From a checkpoint of a small transformer trained on Wikipedia: no biases in attention or MLP, capped logits.
Each number is 128 + 24 x the weight over its row's rms, rounded and kept within 0 to 255. Layers, rows and columns count from 0. Numbers have three digits each. The size before them is the row's rms in percent of the matrix's.

# layer 11 MLP down (transposed), 192x64, rms 0.159, rows 88-159, columns 0-63
106:060113117088124129158136164108133144136111110140139127104094137122100115135129107104135127158095150122162099157110130161144144139075120142111122133126151147117105112131103186153174142098111169
099:137140128077107101132144138121126134118201131125116113129134099129125128088095108119093164124131132129072138103102138107167119105101136126102179125165094103096131087130136145096140104116117106
098:141129123144125146150139140129126150077140123146080169137156132154115133125111108158176142129130107107115166123091160116142107149156132144114092137159153136168131135063147150126152074162143126
103:109139158171153105106133137143121152122104099124119131137100139148121167085099122149144091109174144136118105096131142138162147123145130143114108109097107118098108102087106165137160065104093124
104:110134121155105164134104138138148129124135191128097106123094112163106122112148068114120163140132173121128161093116133141133161112124091101117125150103124105094134111125166141102109113164082146
099:131116098102100115132139140112112105094129180104123110148121131140129110138104152139201161109116189102160146120132136149098114126099095110127094124119075140116130124138134101133097111123086097
091:135176127127174091122161119108124119156118129139116115147144116081116132157176069138125084154111102141156107149102156121117140099107108098156113133113098131142151173110112150127163118102138146
132:115122126101125126142132131163071130104151137166120099109120131092157127084120156152116090117124162139083144123102121121140159063116147098093116134111098142168083130127160129116129153108120113
107:155140147156129122129170148122139087130174114162153104124143161119137117090105161143103102120172160112083130127112148119099129118149172198143127120138131097119157146175104134120123126110133132
069:109109131117141171108110130148161147100103138144150148099131072121132154124102153102163112101133150146128141123145148099160109068120152107146160090142131139080135167157134130124164098158121142
099:141118172089134126144123158129127132122052097093156103120145086107105110146118132159122127134122122111156125114121166110144148123105115124131104104118113097125118187100098096166106094104112152
092:114085156167152128107085109109118120136167170161122126133125111123124111150125137141119125124100114100177114044132097162128105096128124143116092138151116157161108127145141143148134115167128145
070:149141130158138065136149134125115182129141142161099092138160118106116103121142109137089120136095112129110114179098114156140163129146105164140128132124147104152098110073120167146108129113152111
087:152098173143107095118061126097119094150108105097106153096143089129128105097094145123114141119141085129139131118121082133128102147132138147187144087126089119142140149115108110140128141117133137
129:093118161119162084074171119153146169141132114148117140113097104118106101118135141117114114154127141122110103098158099112139108178145142136182124171117121141134119131131186105105143132129157122
097:107165093106147131134128125146134114130170154137151120148152159142161101157146122139184147127146148101113120125104102172120148073081152164113160117102132112145105083107139108140137128092126112
107:128095073119114080104099117137093128131120131114154103138132141132065123176113115074132154139093150087151119128139117139112145135102097102104155132128132134131129156113125149159117166153101160
105:078143147089088090152146117146169156111102135126113125115143083144113123113094133163119156140102126135153144154099162125165116114087159121142158137101115141118144134103080156134124079126122114
096:122103165099101096118118158132151145131096077107101088104143125138171146115133122113078144130113121141109120162137115128080144137121127186187104133088153116109116135129111114148111133103112118
102:155124102120132164158137132124119119088154093103078120132137155145106178126121090129162140097159117160116119173108137118137119153114117142116150089117108160163115142113144097127145116105189101
095:154143091127102115115160137115144093135112141086145209119121135111143119118091169096152110114138132160115131121147137144087141083169112147146134142152133092090127133140135124150110117123153169
099:109124101186153175101175136150167071113112108138123131112113146153142136148117116128127142122132106108096124157149119119125099102169079162125175147127126124078121118094114112121145120140128116
069:123104123115110186141113122123152083129095119105161165099111109169144156089148157097114140110148125134133169086153137106139112068124138127104140112147127148092136165159133141099155116144126128
113:131108143161170183152108118123119099129147112149161143092075169100132123098130150110144116156104113135133119149108093131129119112076090123112157119096092115104110130126147110125102140144177140
112:099129093130120154124129127115086092118132109099145126176157104141104135115149106141151111127119147132108122168140181157135118130088141169154122139073155164134155127127116103071121099155113132
108:103115101173113145156083127113141127117129119130047182066127114157109109135122134136132159135092104117164097101110135092125148151116138128130131138130100139121110141145142150125147082113125141
125:132132121107103124135152182134138139103138123147102162111150188111142165102134089126131117141124104149145120120150099092090122178139125124101115131155111135117176167142142140140151103178125169
085:127163146184164138147136107103144167154126120138141153132133113152139126180170133104103118150079163125143110128110124079173121098127129112109143160148126149108113133136143083075122129114125138
078:124109137127118162111158121156130089151124125086140132107102158170193151154133147118102157137141165155147118124108156072146107111132116114116118115129096112103148147138106085141131158123077139
104:081147151156174133103149177169147092170178108140099138106152115150116106177138139139129139128160132135133126113158122097173129133136135122158136102133131154105146152147105109098121143130092142
099:120112067141149148147129139173130135119071140107167134118128099141105057110130093140143162129115129141133115091126142104128108115174103124137123094110118120136122126077137145102097144101138152
107:141130089089154121142118095168123106087076116083173103161128151120143138109087134088109119127083137110121144116132171116101088143121119150148125156142127127135116113087146098150153128140131133
096:166122174134132166126118102128090115083172078119123136133108140106109144133130132113062167117157114107103106136125102160101115111115102171123116146110114146128128139162102116092113120101156127
117:119125140093180134091106130130132104119109162110116133143130146137130125134130103086124135124153179111131126089136142150116121098114078171132094117127158115134120134125156103160096143198140175
078:182166120128120108118177119079127148091136122143119093159118125096117121118109139126123157132127098169162128160115120125112101192138120147145124155093102113141126118118132125173113175113101115
112:154155147115107147119162140139106131110136147143084059105149155100114172118148140139108117148123145122114117109115158092128113146134139159082180104127134096104118181123130145115164132133157106
090:153165150128160142102094142137145045135101144106124100107106138127056101121130145137106129099134116079119102085146119113115124103120111148110138106156118127121118161166122119144111139127116133
099:103143103109127165131154153163147132120151121194121142145108142136141106110155114155131137160133152115123127165120179105151155110115159138141149124129158153143130139128174169103150108104138063
106:168132123115126124107127136114128150128084125088138161125138119153093106181191118113118147112078155123111110107103134140144068120174129074123141142124126122130121102112136110087156135106122131
097:115127135136123147121153107149102113105158140116122095104127166179113119084117096186116087129103128092142111145149146148186134109115091151091130100132168140139095110123153130151139107157128136
108:122149145111133132137167094076124114153168155136124133092117182096144129116100165135120105158103174090123141147128113150124159153126143167106139175133162137100098108152143127154148141132135104
074:115120097114116166114169078152133116110105136157139133115104109148117146131132111120145126119173126142120099088160144118082150102147102111111112139153133190091164092122132119122158116130125184
104:112127113196107160132136138072134119167112130134108117129123150147123134142149124076156121147121152112130095119138117105110105078122085106132163102146129089128099158132108107111115170157160137
072:105094145071115174109088144136136125151117121093145136107118126146156124114134152091130125121160139145150145050136137094143115122123155113122130142139131125091156140175131113085165122135097149
107:134115163146118089102063121112130072138131122135128104152184120127104124160162132142112145149173118152168108122129125118129124117120095123131103097104135133134129187173117100106112146132128105
073:153141141161134091147150103070106136095119149150085081144122180083101122125112129156111113128106123114120124166127125162114127174125105149122124138111110130171124098104121115172095130126147121
109:158127142117115155158085140120120110132126143139171144182159127104104150109115090117074141133126110124127148114124165092131095144163162118137170134140122094093129167143108136131094145153174129
103:072164144116114137169112109139118146125127155158144115112119116114161132111142170130105086139125129160126127140105124122100115059088160134138126128136148156095148114065154144141105097132153134
139:141122113159130120120113143110148112124125131085137141105138089158127129156169102159148118139120107108158110110154119145101100129162093112153151135132112119163156204129065151128119108104108163
103:126065108152118145143102142124095145150132114087097141132125172138127131132137116121075143160090108112164141199151117131106134147107110122126111112148114123111120135160137163168131155131127172
103:125162125141091169161146116093122133080105077130134172131148096128161154092088147126103123130123142154144159127138115145101115159123113159142146120145139089097125131090148165141153126142122167
111:133103156077157101169110117135119126110104133119129097137096127131154097172145102130149111149164114128123128129105114127140134072155118119183102124160125149165067143102100149136133144144155127
079:167115113121128106137106164105116136161119106176105111126147168085115141120119131168100135106161139116105125120122103159127123193114132144163123125115171149142123156098149152123073134138120091
105:126174161114116122134108131127087110165155090134127108113168059120108153157148125116109093139131126154117155116096105124148112140117153132080139116158137094146136159125131160112112175149146155
069:112120145118141173140113154122134110103148115092157131118099123188126126134148066101150173099139118115136145063137108139156166097132137103135120136135116113080134146163103133117110112157120116
107:129075119133134147094067122110182149139116103124125158117112096120134105122133107112147164158123132103134136122171118159118105138156118172143120101078135103170145141139146134129120165115172125
110:138149108117099151118097124119135122155175152142082116137116124108169160122125117127110135159071129158171165113086111104124125091104092135115144125117114095121161162152118145133119177152139154
068:188115113160123103126142131108140157087143142141078103125127169122089129135112088170098116154109122160122122166110112153149148143100125147146121178100133110159123095099133123143087141143131137
103:060136129110113157127145160126152127116146119127112117146079162102144143150127108162109127178112155120093137111134123109156106130183135125124169132116105142156111098145133070116125116096098135
107:082129096150092148109154127119127119108170147130116114137150177131129131157140127158156118124078142142142132151127101127120124150074111111119158159111171125081151067110147122134130152107095127
108:138141123135105124165137134154169050154157114097097110123125159148136144124137147138125099139112117082114152176101146124080135084135126147141151122096121158125104139115127137151135162095119096
074:142141128138143089096112140122088159124100133118097122158134134072117094104080122157125095134107118145061108129119082127140136105118132141095136148130119095157117121101103143134107111149183124
104:133107137115126119130173140165150116175157179115141130080110181167134121112114153132153130129140133141112148104140117115138114105141149134126121150141163143194104111098164129179138111140099137
069:143072140100124107112125142152161120139135100109165168111116115160171154139150118113144141132158145157147116089167142094161123103106186116128109115144104117098146130155119121095167139152107139
109:129152089106089136141122132126128135091106141121153107150095156147114167139125157131144101123145090117158119137101139116130161149118131090090153120120117160117088110067095124162161154178128113
088:131145141167130072108144142152082156093133180151101132142128153134191103094111139156158143114123104158112158169155161148137153109118127134120105141123099164140128129111109148139126123125106149
103:142126139103105161124114122135120141108081117124165130148097156137115103126157134127069104148131109155131102147154117133143132130202123074107175103131082144121139145154115140131126166104132108
096:123085118099089098111108118132121128139149154131141143104157103127138172120118131145156097130159165152137089128140119099092111112131110190115143113112086101153144181119148150119086114111149109
098:119115126111155117111190072111137129142127159155129160129126087139171099149115122138118106129114128098136099138071124115125159075109117113144136116097138099120101140121120155142106176107094110
085:140123145103135112130124173146158113127125160145113149143113155100098140169139136145090113089154106073133103112143140110141122168134113160101144094101166136145128160184120104123127144102161163
105:140108120125098155116154113127154127122163151124100121161121120158120166130114148127127137148152111098177089103078173132114190155175155138134110141109128151099122165120094145147114095126130132
101:093145164135156142160118086142141141115143146142147150121083130134124148127134113125119144098138148091079151109100124142131112143113113113130173146146104134159140075123109144131144217135148120
# layer 11 MLP gate, 192x64, rms 0.282, rows 89-159, columns 0-63
096:081120126155162160117138126149125132119100128118115182150152145128143150147132131132147137144122120127143168151070139116102110169113162193126075131121147110122161138137109088124128123170143102
099:134084124090151102127121137141135099168165144156127118117100102133147125140190111132152105163150126158120136099089128115116155111162135108077114100143112120122127126127166115125109197120134104
110:119079166131146136151143143127109144123172106137128092140147113148095126159157122162121157104124140147090121157136154125154123105131123099121135180120068147141070108122136158110114122145124083
107:125144129103160136129113133118125102149129114131164104127098144118080144171122112102120091085102154152094172144155179114132141124111151129109140107172157169136078115095099120104123107143137123
109:100123126115184142120116136120116130119186138159089102110102105139137155134136153159128124128122136106133139106142169117147146163145144185125130133169197144121118146130152124130117098165139172
090:173139129108125167112165143146128149111153113139105184094131116138087143109140131145164123118114172138108140135137185126150121152135099085155121168168098128126130163110126128094167131131148121
090:091140154142137121138140096160117114147153139123092121121155177075117132144097132146138146127133151155175103157109182119128124141111150168121142130078099163110146134118164151099132116153150100
098:131140110112108136137094139117132162154129146149130112092112149153103158138120089104097124148091121133122145123135106124175078136100109114049113124107122175143128123169148108093129133125134173
078:131083156125120137142090123141160138143132107154151123122165109138142161159123156111135133112147139112107152141130127153141146100163097100170180106151102141081095080156164101129153096142126143
094:045119115115116135151094119167144130126200140145122106128133152112106156092129143131132096135116113170160109132167123112115104134103111108143113122104128138118111120133125184115168135108121151
102:090091126100130127130125130158154139168132084134100088098099178138139107135152126124100085138141135141119143144102115100172120137124160093122148155121180133106118136121126100177114114114090146
087:118111149114125175126106115128161130176127079119106116129144132153127116137092131118161126122134106152070124127158109154113118089126137088071118152105093160095154169117105138121159137155126116
089:121106134105085157116097101157136088142194105145130149129135140111117160133141166169138146083112124158123137111127130109175151143142136142110144106116136073118116105152130158115120162113128084
111:135107132103110117142176112098117109153118093193124158139120159121146124160113116139146108115144126155124130127136169090173106179109114086141144092132131141139112114127153122135127111134186089
104:128126157093138128145146114107142147171109121200114077121102129086096127144131123161132139074097116135135152118155095108121087129128148107124128139160183110121138100121112139119088148136122121
119:152133173105104140118151139142088163135140154115113117127102136087159118165123123181134133108090159112151156098128147128166148146143094171108135109127111142145142133168175077127128136131116152
105:138130136131160183125150105184149115100131111121177107120130155118070107112126175179096133080113121131109152132132146140126116131091145146085148137130142168130136156112107141132136113129105147
091:161088123090097122130122078148139111124146121155121121113112133129130127116127117104111132148132152121161107114147106111137082132150104148134126135133154116097121063150197092095092124101098160
112:169127140097111172141100109121117123134150102133116128098136154126163114080175156136108133123086123100079136161121143112167142087160117124141099117108151128122082160129136150115108128090147099
102:104118146105190150157140118133127141137149119114120134152145144117153124145081159107103083121160136157130093150127180158121139093097102157102110098081153136116117113150120132089131121167125147
111:121124172122155107159160122092102124159140131146157142106121121123111096143148121143101100130113139133111098118139188169140182088105151132118121148109088101154078121105134168119112107111114135
078:095102084123101128127130147121167130130092116102133153123102121116107194127133166103093105116159093135101177120150133119146143076136109102127125124138141109139119168163145138142146102101095109
115:088114127121145150129161138140066111137149093136088157101142171164116131098131110169111145110141133100145098147152105150147179107140165129169109107107141113105111122135153125097125123139165116
108:110126135142089114139132078148141150149124104129100138111118100159126154126164150099102120163112159094145119163119123187169126146173118149117142120148139130171136093126151172144155100104128106
110:138115133089122152112149106106123145135174115140140095096104149174105191110116101133131106154082105165125114126139139104146147151158129139072128145138116113109077116168132125140126145155113107
130:095090140116131151154147123182144130125151133151136116117111147158087149117135152126145134105106168136148088150137129113166139087137115107128111114105115104149100123130184126125179158166090093
087:114101096104145106106127102163129159170149093114126159147139129139127110126118109166140130134170121159134111161124140119144098097069086132133131095120158151147134142107136118153099100193131151
087:150139115108154186154092126157181079125143098141154096127157132139137103173134075137167133140120124113152103127103155102143174128120137113106113108124127140090110104124140106111139108145128153
097:101093156108126120066120131121118120157141076140105138107127124155146157153155145096069150123092157132092143134114123157108178136141094133137154115139156148137111124109121110095143125151173127
101:109150196140088119101119121131134136121131161132149180144122117112125134135145180144127112076122159094118141156148122142156144130119126135123168098076174117097110119088146133098125113111122115
116:121126149120123158136136133149115121130130098178161190091127143077163155100136172112125145140121150127093104133088111144099142089111145125117149128160102143154080118130117113108145167140136105
094:150138117153137133132126126116173082113139096140130176125120107165122140129132115155121151065143114159109172161146132134138091166118129137122107132119163146135082103088167087151141122145143104
099:119103144140079170144137142142106119161157109121092109134095094108113138131154178149127106130138114123082078151146135139145087130132113134078124139116118130093140080159176125114142138134108137
080:137134119147136108158097137180125115173116117103141160122121155120182117160142129129124114122118127087096116166162099134104124136127094137102149131148157126119143134136110159116126041162131142
115:128115176109127162101163132119178169135168125172144131136123155103127117192138122147110119105145133151101119105109166144112124171152131175096107138110137157093115094112132138118109131111138121
090:136142130133140108108071150141125142111157067124154102132116112133124144125109133099111127147157147176088144132151102118125129118174153111114095141133161112058137110080095152129144112126148131
075:111111131099134134109133144164115102122117141134128140099165116117121161124125153146103142148063125136109100156100178115173127172112154110172103094109106091153140093147136151106159151121141117
111:119133145131158112100137114146100163143135091100096122114120146108106159086122133109113096089112091171122118092125145125116125097148140141115117123113185143115115067133164097112150156128097160
107:104067119106101098116141109149134121136165074162147127115114088094147126126145173104120108132098134113092125105118126170101113136099137107149105121142125126137104103140129179139156156090132102
092:120093123088136140115117099112120079118137093147089132104132119110152103106092175135134111092131176145132093170152148130143110143152164107152139105116093133102099123133164117140141113111103082
083:152106116106094154155147096118185102140154101150127150097097107109116142112136157123105128122177153130133106131174147119121107111125091141099131103125136179125114095104136088120153137127097174
104:134104139112145094143134132159140097126140160114154127126083170113135141140192109147118128131122114114066137105152126114153161173119125155099102157144133146138101111159192117117136140107111142
087:158102164114119155127135116163109109113112129156132115116109120185139148186144131075147134096149101104145145125127159118122112135159135105116168146133142093105114113164146152149150090152112173
096:102112141128106110122123096150164148152119113147105139124113136124117144111135147083141094141136088158090090144133110088163136192103101148124128142148117114136108115119172152111115097180092103
078:119140159112108143138130177156142131135164139137135120085170164175117080128103130094112155126115083159110131101122140149113097147170091110115138128097100123111101141122080129110112144155132150
109:108100148106150111136127133119143151157124152121103152119134148158168105130165117184151145110103143126147119127157189117167146143108087130094098114125104119194122088116114140135145146138100134
091:109122158089160150128129113106112138150182120131128110145115175124120179147143131109108133113145148121166117119167140065156127127131147106117164138102183153112123130108142118109137127085174123
075:128105138132112139148107086108131086163126133154163131137161179142170140148115118133103142142129138102098154202163147130153101145123125143130155147128154114091088114113155131130117129104163096
091:145128102086152103161098164101114114147099095165105114140165152138155130129091152178153096147130124157135137140136147133129114145107107165160121110147158138166104085106111148147160142098121132
106:108117193126080142192105125111126115125148121135132117129101129103168117113120169116115099112123148129099111135095130105172146179123134159135116153104138108084163153109144132155123131152150119
094:106092128128131139119091141159066121162128153126097166100127146120100148123120158134131169119098172109103100128126117121147147104134121147083077120154117116119142133165147073111150115148124104
077:101149124142121115165143091144135149124137139134161165149139148168108111127142101112101109097124135110145144123131130130145140066144097136064106112100159108075085139100126105134116148129138173
111:115134152120144126124126135104106129124149126124136098174119142120129156098112182123073126138113197167118162109121106131143132146121151108106126133182137111168093157161140138091125152133170141
085:117113143133123163105123107172129108115121118120154097141151169097175134137144096130167129120143096122144177086141117150131152126155156082097151161160129116095117113138144180143118092103122132
098:140147135099137129092142147131118138155098064125123142131158103103147128097105131175088076119112116141076104177141156102139130115150136139146149115147111147137094137097151142113119171119103124
106:144117152130122157116140068145106089130144104116125094106132131105154109137174144151117106110127156142101102158131123101104141115160098191116148113152142125154126116103155140082122150126180151
092:076131173122126145152113125143077132142138140112159157139163113096138145094131137138158158112141128083145111139131132088144126114169067140122171125145175149085116124144135132109156145117131123
113:101094179125149122149144101172145151124124107125116127129111158145135121116145141117076100101104104075138129112183123108143152141120171111119120122113103166119099107138163174129169147136114122
096:113114135110108153083135158162097142139147105147137127132121201141128115170120097142144159129133124147137130176178151133102167124130125128104120120091110128138101146112105124093194120128124147
095:121123177095137157118167109121098119170130132115142121125100103102138145114103084131127150086148142184153105135181103120149142156119140145144167154139127127159111103128117106124114106178100110
083:143064113112107137157135120137089138066158134147152139084131127127090162115146105119145149130134128117172143106144143117136133155177110129166147117146129121118142092151145102089103138121083136
103:138116164131176129140113115126142126142090110123126132115129156118210134114105146137146078098127141143125120133120127126148166143145188135202124105134137146105131131092127114122135136079143129
083:120108085107109134148122097133175104079137118091126148126103107100128107130161098100146095102142136103169128118169141134130121112132189123112116151169094127109160142098105109116106104127102147
111:110120154154117145146137132143108127174104136116101136131148135121160142111136204124163097159155170122122124162088173125134106169117118115119162152151141117104095123120115144130115153131159078
085:128098139068135141132129128118159080128130106175152135139160152156135146144096134125105121186155127111133066146132130146142093146144113145141132083105131118151103070123146108120143106128130126
104:133109190118127100111165145133115140145085117151121118135140128127131130136130148187137098132100126114174114114144181074090153123138142126130119095179173124133146142123136146115134129122082108
100:126107120096124162179148072164119126133153159125112143111096126116110133092128146136119121074128132090116143130108140084128072162149133174095107132120128110132157160163115120140139119097125110
108:154071152125110127128174148135129112110145108145138094145119189142158122109104125107088089088126135099111125178172131094096131139118150152125143153127103160132110161162129129121118150111140135
089:152131124095132190072120118108133151179145082113084107107113163136095141110140137145106153158141130145126119126119099118104101127155164122148134154141109125106128111121182123104141133139094095
102:086124121090165161123115102142130112144163107163065082141127171138136130099129144140128105116138150165131122082139111117145152144127177095144123096114150115138116143145111105093095125098147119
102:095119138113154178132104124128096153093134113133135113130116111108084124136112106149129099151075108111075137142140100120106173146155129159120121087142119174122130143131076098093141122125161124
# layer 11 MLP up, 192x64, rms 0.281, rows 89-159, columns 0-63
094:109115113166179159151143104111144076114132125143108178144172125122143153155108128116168120101147165140157145135133162176137123141107111130151132119138117126091163128076113144112138099136096116
103:141142109102095124098113067154138162141109106110176102145104154123139130131096117126127128130109106173138105123120112139111123144127130133132095184112151131069112104150132069135109161098116121
109:135152107136106117070116134140120144127169151098099183141149108125147093122131120140150105143161107155127099159135156085174115118116164089172108103095121107114126108138141156106132100120117143
102:152107153111117148145152130101165154159138131146133159125110134097102134135099161124136136127174134160142087119146127114118152124156108114123108087126160102127130087126132091126120129082214120
097:084120139144125135099119148104139132176125121094105103077128147146141120127114095141154124146160103109134144088137101098071110137142150122105138177103117160145132151091137146098150173157127126
093:142099143127084147095112131110135078121153149150157121140145187179150133121135136126085163108122126132137136142131126121133113158175118142125113150113102157131096121146090087160110149176101117
128:094108147112145162128100113134141087124165140158158143104150146142137119122147143132097116143111096108077131116139091119109140144128127083084135111116121154176064087143099124096136153115122118
098:122177107132119128125161080098127126131099158139135111104111108167116093128095134156135119147164119155179104155154162160119164162127122114134143156068110107109144152123123100156122137107135107
077:100142129126140120126119124113104118118143120115133131127106172155131096103175092118116151086135127127127162109127074142110187177101153137140097130146107158139148113089147089124085152103142100
099:133163124133139059154074107140096102130120159119121097164143130117160124163121140118134143119143140112142117137093133140073062101109165145133152118141138137133124092124151125121094159151141131
090:148174094118154108144140156125109091182099096113148133138125110160129116080092143120177107129106133145119132163102110118166140126139100158139165167147149154139119137135100097133093145107134115
082:147134143109123175119111129132181122183130088120109136135155153106133091124085148127140101134115141113128156084138122120106116081120130121093140142126090122125145125152071089166121130169145116
086:111109187120113157148114131120136067155146134133145133109121162125149126135188155105123147091100115086145131092162181118101099126157147142131113117142141134145131134132155139171148118111135093
121:128119116124109135167181169147132117108138122157129149122121138131140059142095120098116101129138114142094138105153118081152099147129159123102137107182123105142123104124112192129151150148148135
088:120150114134118110106126118115057138118120078105166140116126115126133113087136157127132148136133144126112104131122109180127147130130102108148114146105098166140121185108135155138204142118100142
106:160130135133124145061138131162104129110150118168168113155136160113124131163142098092160135120161178090131121154138080115135085114151110108148127117147135130149119145145164121122119113173151120
103:152110150128137183103105141134065111133158167156146153099138148152118117160139142185116149143152124103122165125077143122107088161147132113104142113106146127127137156100137135145119097115118151
100:126154163192131151155119078149178166130167149093084106121129087150106159141170104147134146130121159106152115159137122149166138159148148107118155120127127134126112120134102122144142125130117138
107:146091114125163146164109139133109083120111165119135156161135152093144117105105152133147141128170109113106176106136138093112133115161135158139136151143103142123104124128129115076149106146192095
093:141188115115126153144134126107143181110140092172108112142127111120158152170094103107105148111153095161149140105112134143137125171158139123140119144140169156118136149106107165149150165136158136
108:135094189125090119158163141124091114131112134117118125090155116110109136090105116138136086150164164107147139138151142137106147079108114134142136175125142129151154136154094137114135106114088168
083:122159115114144121153138147158144149139137152162130085127115107151132067119104105145123140142111144095139082132084111132126161183126103127117108105141097091098126105072100116114098132101133143
111:109126163112147139101091114166113120148124149156158121066152153141108162127147169154127130140089110110094143112186127146124124110155114120121148082127090107147115126113126138102126119151109178
111:129112086110071095084165100145145151179119110136145108110124134149135107143128143086133155129121109161119168131079100125134149108139107151133105117113084137150134093142119116140148169109128096
110:119101127093116104127124137126130103060130131173088147128128125158151119138079136119105108104110134132105160099125116090131093119152135130172142141143126151135140153142147133133101072121099188
125:107113098099101125130114108100132130158154136116091092122148122187132122140107111076115120127152152139148134156123151127116115093112115128146074125070124145144102145134161109104106163123074143
091:145137126179119126127119127182146120116111110176155134097119117135125112107124144151159119140144113153154148076108118153113112131075146175131099131115182113144121166132155148139118131179159132
088:113148084135166130138105160120153151119129120128150122134152125124090129159167114150113105094162108146115161160112131069124182112121096133159117122115160165145079130136172118137116109110128103
105:092126157114114150118138131102130164127106106113091070156107116140142139142164117117113196119101146127140106139133108135105183126132178125128114138126156120115161108145149129135150195112142124
094:129141081144172147112116133104151156129101102100138097144162146117109100094129122128173158145126112126095149156157152085129116134138132107132173151136113152144184156138112117086145086126120111
105:153132145149143098118101126168092073147158143125123146148153122094142141147125089146149130113158135138126119119135138171144132125129125137100089061139125125104140102160176132120097125110144187
098:143148108113157113130137144126121132124151118152125135107111176103121128144102113115088114135115118136173154140136162092103164081110174171134090141137109139152105135180102132114114159111082166
110:119118131084161115138078135138157143139146163103125093069160184117146113119134086102159137115141147173125134104150152102084137102156133137125146128111133103142139123101116146158123112163119141
087:099115149125166109116127118122112127171127120109120143120145158093146128184113135145109120108098132106131084146085142143125138138142103067101180136139157142115124134105146147147100081140172159
114:121142125131156085147114135226140120098118138156122133127149112117121157138158134071129126127090154114128125105138164135103136122131108108097135123133153125106131125156158159159126183140150138
088:120137125112164124123115124116119130139182133142157130084123132103106138146127175148131103163110139121108083109165160125142145146141163139084121135149131150171121109084074099160175132133149135
104:130115087143106145174129106146144125178144118113088157134110112133107134103142144160084093117135102096121129149138104153150105145120170134080158162140081169138142094151143119129140132103106139
100:124112138130127124088130157108163125131111171133144113120134180128104066146110093166156104130144089130111172129101130135128111113168161159107148120115174087103112116134130129103131105148100103
095:143126064087153169153151149133135169107096164144121134109151124120091128150126142108151108148114139128104127131080159122136155097129123148138147152174112092125139112146103132154147160127177109
112:127118106168132120080098137133152104150134134191123156125185170138135141141150112094113117173121131127138137181166155097153132124118124119107142122109167087115092101124118141144144138134109143
081:102165141138140154106132156119106122118094124112151107123151113093127120144096135091121142124088123139097152159131145117112104174077123137142125122136156109163139106169126174168103103114190122
104:126127110147115112135147144127110150132124078146124131163170109116141144135171125123127130114124177132118115106131125128174095120146108066141145072158162129094160142105093154131085157152118106
096:135139111145146141112154134098128158139139133073086161149133166099100108116159114137125144157139120128104110096132149108116141143121126133096116146148158215122106134095114137147116171154141096
109:105121139134140116153109122083120200094117107125112133133158117150083150123149119127139102115152177104136143123108154145089141143156122141121112126177115105103134136153076180117144124127110156
094:148132145102104156131133108164143118163127123144151149116148100184146114143110136118185114126090123140120138087134150154127138152116084131139117116102121149093113116137094113097167155141192097
112:118127114123140121167104138124151132114146123162163145124094161117134131184104107103158131151139110117145147128113134163178139080162127086155118093103128153149140112121148171127178134167102126
092:142116085141113143112148118162134136116093159150094142115161114136171058143135125136138101111133114136118113119121087149100135123144100144147085071121112158139132085092123158159114139160125127
139:153157099155141109140157132127123153103116141115138169122136120145112137150104113075168143163124127108124144152099080162105077126140125130149142185144078130141157106105121146136102090106124143
096:125159164200140152101149103126129133125118158140130091139101142150120142113163093086106160133176094138116119147137133115149136115102122106160141154103144115090142124113143088135116116156140078
100:136151134162148160096162094177116133138140140173143146103134078145128120098116129140097179089139138092092129128103136091118098126152135118116142099121130128158095134118129093170133151095110141
108:142172130122163127117148126105177126092112082131155103143148121120133116135151131154124115140184099095106144163117154101076117131088127124149126111131141123101096152084105183134103116126126120
079:080146116105105125117166084127122135120159146091155132106090103096118100131136109117175120124109114164163127125119121095087108112164112171092152147153119114095134133132096117127174105145140129
103:161115183107111104116139078103091090119124093152124140127134140095134093141130119127108160137128138143115146110101163122138107113072176112144124134151142133137132148124095134093071150145115095
082:123134139128152076050157125115141139160117151157140137160121137125109111079113129163129110108152124138138155178117117131144104160125087146187122126122127170152117148118140110128115121105139157
104:120128119131132116107138122180147148134110096133117115164083140121175141121107095125122141150151133153127133125141118189141116171182092183170121087129108101127127128140137084150137130147145116
107:119128129132136147172171143128114159161137107122166114167142125171141111098110115145136113170136085164178153111110105129119081132118167107140139146141119129120110126118073118162116124139077127
085:110104145109123109177099139147086163152116127092131149132149100111117150097148137138154189157144094094142145107148144123129103122149087165085139123126124160114121149130137098132173093109116130
106:127143087140139117149094142130150109103122121128116096142083122124111117145130137162159170158119181080116144135081143121142149098140114172088138106124116166128132186114124140120107152131128089
106:107123140133151154126109100149133131138154132136128162132128168115061130119127154140157118112123161143131143150123102127127107174126079137116125131110075150140140059164133169122142142124172161
096:109136160097132149146141131142099133143135134160157150125113142118101141116097101134114159090132109188168123122166105113153121135106112107145180153141115122152092162115131108104134088181107094
088:134148104141114107143147120136167116095138125140149110108132085135148126160188160117135140153151149171177139119116169136164108150142119157158144097166158128102093122114160126132152170109126142
101:141145114132126157138105131130135119152140150130126117136148160150084137152140098129112104120120131153159118124051138102175127122122096153116156117111130106056149163111114139128123129066148100
085:112137164118130136163102178112079131108092148130116112120176120143121134092087143122124129118132124107100150151125155126116136170111052119169121162084130148156112134137136123141130088133124122
104:125140099138122115142105124127125070122134138151134150145081097108144173140164126153142119119096117124110149102111133108131152122157132159095160130109099107133141108178158081119170137073106150
085:159129124135107105172129112158155123156118154136129100084098120105160167158148130124167156117117179084144127083122160158135161143133102119159112163187149119113126134134109134106127123142123137
098:179130142091146121124170128124131131109146143137118134092132113089119105166116067139105156157141099134094183123157102147106102116160125188145128127138125097149111125147151104152119124132113102
102:141116126120126161139121156095102130107113181095116102095125110115130118109106136186155116123159133129120116129182147107126115161097139163124117103145091117153128141167107148142115068118173122
094:120145104138185156127119126113136111147146155120141117123079093145153107169144136126113085150092133112124116139126116130108173156133146143137143160078141151115083154142178072134129151132133142
078:155134110063148141124122173134170123138135120147096134142161124153156111160124189146153145103168106160105089122124097126104134133125135116128148093136145132128127118104126100108085164133123086
099:054132100119192143106126116159131133123126118134113126147127146137127100102064119187108168115143097129130129114136097127114132140142070136118126127148115116125128132158118110120133079150106136
095:170149117122119138108116151115144150137094129128128133097078094115160168183121121085112106156115144142097128095106122102114145150119158174122119167129112085134133120108165164122105134115110165